config.toml
num_key_value_heads = 5
head_dim = 128
norm = "rmsnorm"
rope_fraction = 1.0
qk_norm = false
init_std_qkv = 0.0273
init_std_o = 0.0
init_std_up = 0.0273
init_std_down = 0.0
lr_head = 0.0074
decay_fraction = 1.0
final_lr_fraction = 0.0
doc_mask = true
train_tokens = 1312000000
max_steps = 5005
Each number is 128 + 32 x the weight over its row's rms, rounded and kept within 0 to 255. Layers, rows and columns count from 0. Numbers have three digits each. The size before them is the row's rms in percent of the matrix's.

# gate: layer 6 MLP gate, 1728x640, rms 0.0581, rows 360-390, columns 256-319
# up: layer 6 MLP up, 1728x640, rms 0.0597, rows 360-390, columns 256-319
# down: layer 6 MLP down (transposed), 1728x640, rms 0.0832, rows 360-390, columns 256-319
gate360 103:182124174147126175067077148151175149053116172114109175171163132128077104086139169139097120112095087164139136096107115152198116098091150146131134109161148104131105054158146070075157139126121149
up360 102:107180101120128159164113198142155124205144146085116074088093153119104105122155105078097127159123168100154161137161181148129145126109206146082158144114154125064118166097141117112116161147094132
down360 101:077147105115099099178195122179086119146042128144109063062133163112124181094139135111123120098124162140181070101142130121076111187113180150136155119062096121138130176134171122114171109133131148
gate361 095:159158153107079129158096090093215096117170091082129098142120115124060131127147133041116154194103121092120182097133088102106033155157144200105126102103161095163120123088185114180128138130182158
up361 102:087135109173082105108156151149094160081186129097145047135135179134139101136151136108128116098069127115090091082161180107118113152082086094174114150119166071079172180175125208114082139157132090
down361 100:141130193129106173134130039106196127178149136085140149148147078093185122102165118149094074035146085186174094085099159153100129118169137156160060079129155194141174107094157136108195173145144197
gate362 103:110078109137143139096175076121136104133090127129085185123166178127156102173136132172166135093113117114107075149178085086115142090060089099129126147192157115138176122126134144132101079116095169
up362 101:116132119113109095142135124163088086111099154196127112088144170175124156104111123156104115149142161171153039096129128145098163174093079119090070096082091179164167163089090135156117155152145132
down362 099:121130140087164113155114111087192125095105160155120047141158128121164122089129136075135108125131208136143146077109116095110158113172208157147064064037078100112118114121131153158102135061091121
gate363 098:118118176084139175181182096122097048112125095182160124127093069119088183144116096068140147083162079118116160105177127107143192068117111107143119146113143119104132131116123158121106163142120159
up363 097:093102159080132144096104178107071095103107160075141118146149161164125110131154119138130124162065172123116094119108118093151169171102125132098109114144136096110132120165113097182154141116138107
down363 099:115085141083108154135103111089109101118101159148154156144151092108123122147176111077168135092138103122097189138158118139129138081160068182109129115172085154106077172115095099158088084153108103
gate364 100:158111053128097099160110147132103157055089106135147089096058149155160125111101125153139137127123093083121104093077144107181120151139103145120137127168072092152077088150169130188125160126066114
up364 099:160074107168098080190155118122090175111114082173126067103128108081137114142114095172167082163137034105169138111089120146167107180165126086075149126060145122051133149132103139087127167182107162
down364 101:123084162165103174108121120152073131174074151091079137178122131145113155112157111196116111062079126148165102087149082144156183144108132149123203125168147165133132178099147104109057143121143128
gate365 106:185210141140125066106135164178191107164131161101096106072119068100082145120098100099133160146122130083112137135141162154180134121135136094091158101137136139138062106173138115114101096144116133
up365 112:150135128173113107078109129160163144083107128135142117132150160181152131129155112057087150075109130154098161106109126139112114097118121128103082096135186118104145089150160126080130125100136150
down365 105:111139050162133109076165138141136085129152085153143046139100128142127128135098135121181111112144060099095125140144112176133127143101210106119160125097112091094082109156130113105132122139145093
gate366 096:162142145115133196073108218069144073090149201168182185186151116086089134125084140133146121087145188158157130145155065116095167194110140109090145129130103168111151146132128042157120150102145104
up366 098:086106173168110144149104129121142145197156113108097153134116084106118138122108168109188163148127143154145119165134112113148106156094147121106167207074106077174130103128144128137138121093158131
down366 096:182125173066122133122121071128122120050100081145111138114144132113159144109164131100125098089075125171106121108170124098156162137104152181158152113126147100101165102178168112128122067065116126
gate367 099:088148107159219173157096108113100155203152133082119162107098122096115150151137154121119093121116097152161133111119150141136163113180146151134141149168166092119078095160079130087101115148114080
up367 097:154132112063112117138096152182107113194138077120155175142197156146119100109153127152114099183119131156107152155154141120171117112147103179111112114142096177123107203110135177161085211132171129
down367 098:119119160094180142165140140138119079127081191089185142141115161138059171148138097158118102101115106139118113135153147154120132110163111143101161123219089099106123106050135161110108115085139162
gate368 101:173135119125152039108153121106146083095077104089171129085139093102135125115175074135180166164143139074123126146211125127139169123168112099137138079092136116161157137109153154124126127135137127
up368 102:138148115078118143154150091147094122143131122112047136132139139105144132106111175123080134130165109153214116144140142162119094100097134118102111171171172128110093140118117144208142149163180142
down368 098:127186147100103112165135122158168122123165095166083102070192151147131128134083083087128126158143075121131109118113163080083142161144095123160121124159186135101135124113091155108118095088095091
gate369 103:160155152226151091103101171159128181114116128125144142123124118142128133158117119163094154164132123096122148149093125147154127133101101110149055103176086129134131107135167119115114118179095126
up369 101:141152125184095087056153140133142086074099154178174137142096067136124189151117142160134166144185062104098122143074174158123091158128186150126103072175101159136154069081099169143157134128165144
down369 101:187100142168133163166062142147081110149132175073128135142153140105169174096102144069062132108122111106168153107098161108153151126164105084165130076135130113159096108170183135096118161128159129
gate370 102:173132146106094153087106152119182069170144124122143127144137080080182135092075163126079080164098178118169132140137194135091166125172056112098097102134151083180107140230107079126146071111105117
up370 098:137195150137158111071101122104115074187187068131142122115146119180135138143123064093105137130148065127100119141085085143141120158135128144166155180100138137169150159157103096136108161098119125
down370 098:155144181144100114144119129142157150117163166145140150126103135086151082162098123087160142104157115145113121116156123085048096141071174120110158119148113119121108151113145112102159093110157158
gate371 104:085153150089106118084133081170143059119132147115201119111104140126157108170049127144157098122066117178173121126115180121062084123136124117118106078096120182099228066105146105163132158145129133
up371 100:067092138147099094140133098161095142150120112174094101125111124103101087122117156160131125113150095159151154144122121067099132134104101090115106160197128104122136145106123100122174112165109090
down371 100:166173137102133166111073120135130147135153200186165172190133151138139098090156138202107136120097059114167125131108117112105121140075115173060108153046126151142135071131150141047135112123136095
gate372 098:076131122101157152154123176146153147137164085113230097137107099123139043174109103143155131140169174053144094080100146136102157167107141118139138133094199143069079125134173147178078097133145131
up372 104:111130094119112132121077084175120101167061108115106194146086123166119099140090130133185139152149162100101145188130137104032117117135121099149164126137105101156167084162132106124102163089115150
down372 100:104144164108123132159142124095151134074124113110176145095165094131060164149169137193121190110064158141101075145128109114130061098157126107133142100080101203088101136061089059141126119132160141
gate373 096:126122128102092157080123122110095162147168116110115120117167125104150143124146116112157101154180180119099141157134113169107131097143118157173104137124059149135096114059123155142125074135075160
up373 094:106127122133120156176163150134096108129153089147140150104104119132161145087132088185123112184175155099112110079119173090116146124128126141092147117110071147110154134170113112148093152119103120
down373 092:106177163179167052111091124097146117109195116132133115162105145135098140132089182094138117132131156202154106185125105133136142172142088164118142158139165144101108130122130128119058127112125133
gate374 099:125170126112113098157085158069124099148160143161184177071156093096069115120136138135160106110159101082073098097114119101098121140135111095099149120120148079179119138125204089093164086065175167
up374 093:198158173130105125174124143129121071141064100132161091206133106132137092106149086117087144107114142075121167111101144204155144120121119103102158101080046101142210148103105121102080195148100106
down374 091:127120115159111144148097134063184173129129135087076103088158132086075120138116159063113156123139126079189108136078108155124104149118158125162089165084161116170165097121179107125103118154112136
gate375 105:122142193138120182154131135100101093115106144134120138074158098144111174087123132084164136132140083147100135169083167166134159082179159169147178095126143119176159117088105145161139074127081117
up375 101:140098128152079142175138126138113126130119095112078107148139166170140117114127108104072063148127096096152120173202081168122140067115134145154112108115163142134127144129094150142094109171114125
down375 100:119147176223135131176115168128167117134113123124112116083127125130081165087112231118124076149100145143136146120112169124120127115139160101143149094166125184145105178093138121083136149091144098
gate376 099:111117132126054108178020119062163063121132096130137112108126117068156181163114097118136124132119219128157163094149140114117074090147151138078109124079106099150121093103126139143098144133092169
up376 098:114150146087089107063090162108159131156144111177126167137149068070097111074106124127137124089110149084085088140104134193160072128117144096113132104131089191117163068156094160082152151138064115
down376 093:157160115110143078158150099136129138035126166097122140104172128107174113165197068174161128122138094127181129156077106076096133179134091127108107130108145130105115123124107125128122132119151099
gate377 098:124087172150127117117121131116141104096103159142134207161132165195070097156177125145161157145147151098101091055093071110094109070113198142115183139157137124154106158175108097142120121151098100
up377 103:137112067172160092146116119115101147163104133100121083122084133119150093148102129161170122128142186123177141168191082133088123114134170067137127122119150118146115089162124112131161119116121147
down377 099:108132144125080140132099106141133118039124085105121120122076077162138141112063141126121157151137079151138150070124148174133103174119104115178146163137155141153139121129094150134151116072122161
gate378 093:120106097121136149159119057122130098130183094162144129146117181152104141151113190096179116139188184190167168106110116160152166129122125155093139211092175121106130076179145184126131099147112169
up378 084:141182117136138108107156138114143140137088156124112163106137101158139186143168138114123131150074123128051135150169138099122063133134191136165122102122101153160140173112137095143165175100137129
down378 095:171148094118120183163193080228146165116170122088137135155088164113112131115159104127099186123120082133145119129130155091150138110127117112127057124104120157159114085141096063148145107076169146
gate379 097:120196152127121095142126071118103095191154105124111140111144114052105156152154108143196134136142147076085116071135093135106142181140126120132090146108099119107106152104108102119075102127028181
up379 096:068077233176063136135091137108094066158148161130133065165098107058131073167132140101140167156089173129088205075134141122140147139118135078158112126130113123107116131118100165102090149117118151
down379 098:129111164138130082138173167148125137139083177105089114159138096183111189183135139103073193132150139135078148159187081101097137148117110063157114100093117149106128130147101078099163165139113153
gate380 105:130121158101132152212118157147122092056088189161102104120096105142137096132133147118167119128118155117059111123130124170118141096082085137126137190193127131138124102113168158104131122129118156
up380 100:132153145148063019103101172097126140126125098140114126111146138147184100149188134086090188101119173103105178174092189106179122178136156121123127090142133136188154157119158101143110170145096101
down380 100:088156116110130093172091161119130061087142120120113093086165160135146213198089091096113150160100111162136136142077153127093091141094096149120101098151120157109135093176137127116101047144147097
gate381 097:106133141053118135123125148100125142172092068148098091130087144112143111172124147059107101082123116168087125147105159087114103092132116104147080080154117169109106108137105154127092106131130144
up381 102:079114117126082099126051151102116086112165095156135091157170110174121168142129070093096193098156147123107115054097092061125109174101149091080102088158103103203121106142188125160128084108145102
down381 096:161150160060105123139154104109101096082161122119140123093103160121104144163139123163126183139148100140164123089112113144087118156125115102156151112180106123083085096141161128102113067120187103
gate382 094:147150120163112089090100203164158107121013084110098123109158161139102128102129146164118062106119101150134150147206151165078113087084061048120155127122116164178148164156076097110070103151229136
up382 095:110158065108126109148098200122044148160129081154107164129123143125132162107159094146092112099120133103148133122112058213086152127108112098145112135116142122119161137167082112074142144189140134
down382 093:142109203078079156186234064099129143090133113141118130159169181125118152144169128125143130137080056118134129093140151095105097134091087095080139094125139154117090142096131070126151133062075141
gate383 101:144127068163100157074109104165188143129139145149109145092083146156129144148115118124101104149088098085090112050110125131148116114129130067174187170119169132137094125111115150170120158160059146
up383 102:148141102149143176090163106168072147115100083165116181108150191196062120132142110098135226142073088101134135129111065069160114128158108158165114153167139120086117104098109101055110128109154112
down383 095:116150124111108125110101077102058119160159179076210167118152095116152121116137099092103108113171111118172191092164166086118075164203115099096108143135140121099126090000116158135115092143133084
gate384 099:126167080106157116131075114180103091097095136140096078121113126119116105106148091131074109076150165084102145127125135132165152164102145168135102162154128116175096106154164089119172104137149105
up384 099:163160138083145183131096165120096109162130171149133182089047084129153117139139116097081122145167122122101119129179097116120116144101098124181193150192105153078142137157126134191084148083167085
down384 100:093056138170163116154179103074154063137124079114113090097109148110130207155118131112132134167164134123179154110087091122129140128160090137099108112151168145106145134105118111129150145162130195
gate385 112:142129151097169150133095149129191140102141129131098155106140160085116146137062158137100144191122163138139146130140157104147075130126140084137177153133159106088101076148089125100076092194121139
up385 116:099173131141158156110073114095095147102123129110144117092123123091085151158086142129129173155146127104173118141120157082067137126151075090143138108143105066146116136085084160150056131101116136
down385 113:164104144136062157098116096161105091109102109133108148142144122124095180150122113075191128119081114197186110097112162124126121139129133185136084123114099136117172119121136165139162158095100076
gate386 097:104130103164080142175062143102158195143132062103156151088121088080113151118094116122162164115126178132168108155114047179128148116103107157137124143161096107131169104135128180119105161180120104
up386 097:144119104137095096159160101089142156178167087183182077155097152111193138202173122105135058126109198121166180114118177116154167165131089135114109137156109187153090172115127133115105088103099109
down386 097:182101150091180172161133152172193122121044134196106179062157136098134171146125112099124165137091115095140100184133135120131166143065118144142133140103090106062158154138045121116124092101144134
gate387 092:190077176130130085109112111148124119119139104112157166153132155172166169119160093122095123140127149030152180083093132137174104149076159135124118148076111113182148059146118136109119154146096122
up387 095:146149106131173131190102106124153111149072158083157111106076122159149173118112152125136139108128197169159126174164097166142118191114119061110129096160075133169154147116125143132137161121108139
down387 097:106181101165153143114153154141122104116148140118126140056168141095140191133131121118122175092109102116090142066127161150039136088097091120105079106107173155149107139151113157127070122140143140
gate388 098:122126174108085151114058135133113129088118183103102157119130100098121053105128118100095140125149091135124110139126129116077134190123135129111145143156109120165128144100140128149091185064123098
up388 098:112168136104147076120177098131117127117109134161050133146072075181140132110172105157148104116121172107111150090165192132103156171123125091132140110121124174132168094130123123126096097133169149
down388 097:155111139192139037138123138150064169091075165138105093134166050152140126130104173126141102135086173153079158107169197151181134130172143118132136143121141145127100114133059148115098134120197164
gate389 095:135109129141059191110064211156165058113134123158170159142134150173109087185156097082096117124131069130165108141173117173075130165197099085097121089126134147115110080108130139110106077105124176
up389 094:166105104115110161166167121125129064096164102071183135114173139142132088135176143102152173183192130154130121151074139097100166149126105074150125145139090091149129109057110082073133112101123164
down389 093:172134120126129135170142054129151126103097096129109096053207161070137142158114078062111128075142139140106128149106129161163157106149121201149143146087076085146125113120122167112093122131122152
gate390 102:130115086125052129100180106108040116125148116172099114151174129126117139112167123166165097101137105139146135113102172208094157172129140159099151083132092092119075080082088180119143162127109165
up390 103:145173128073141190175083102129124111127112124161149136127137083075110182134084150115145105120146140130152118108084155102100137108152074142180099131189151124144136159124150129179167137147138131
down390 096:084062110122166162110117179101153132138152101126122067136125114130077193156131148110133144141139112164136109107105117110160139121126162117044162162093076110141120133132101120155123099167155117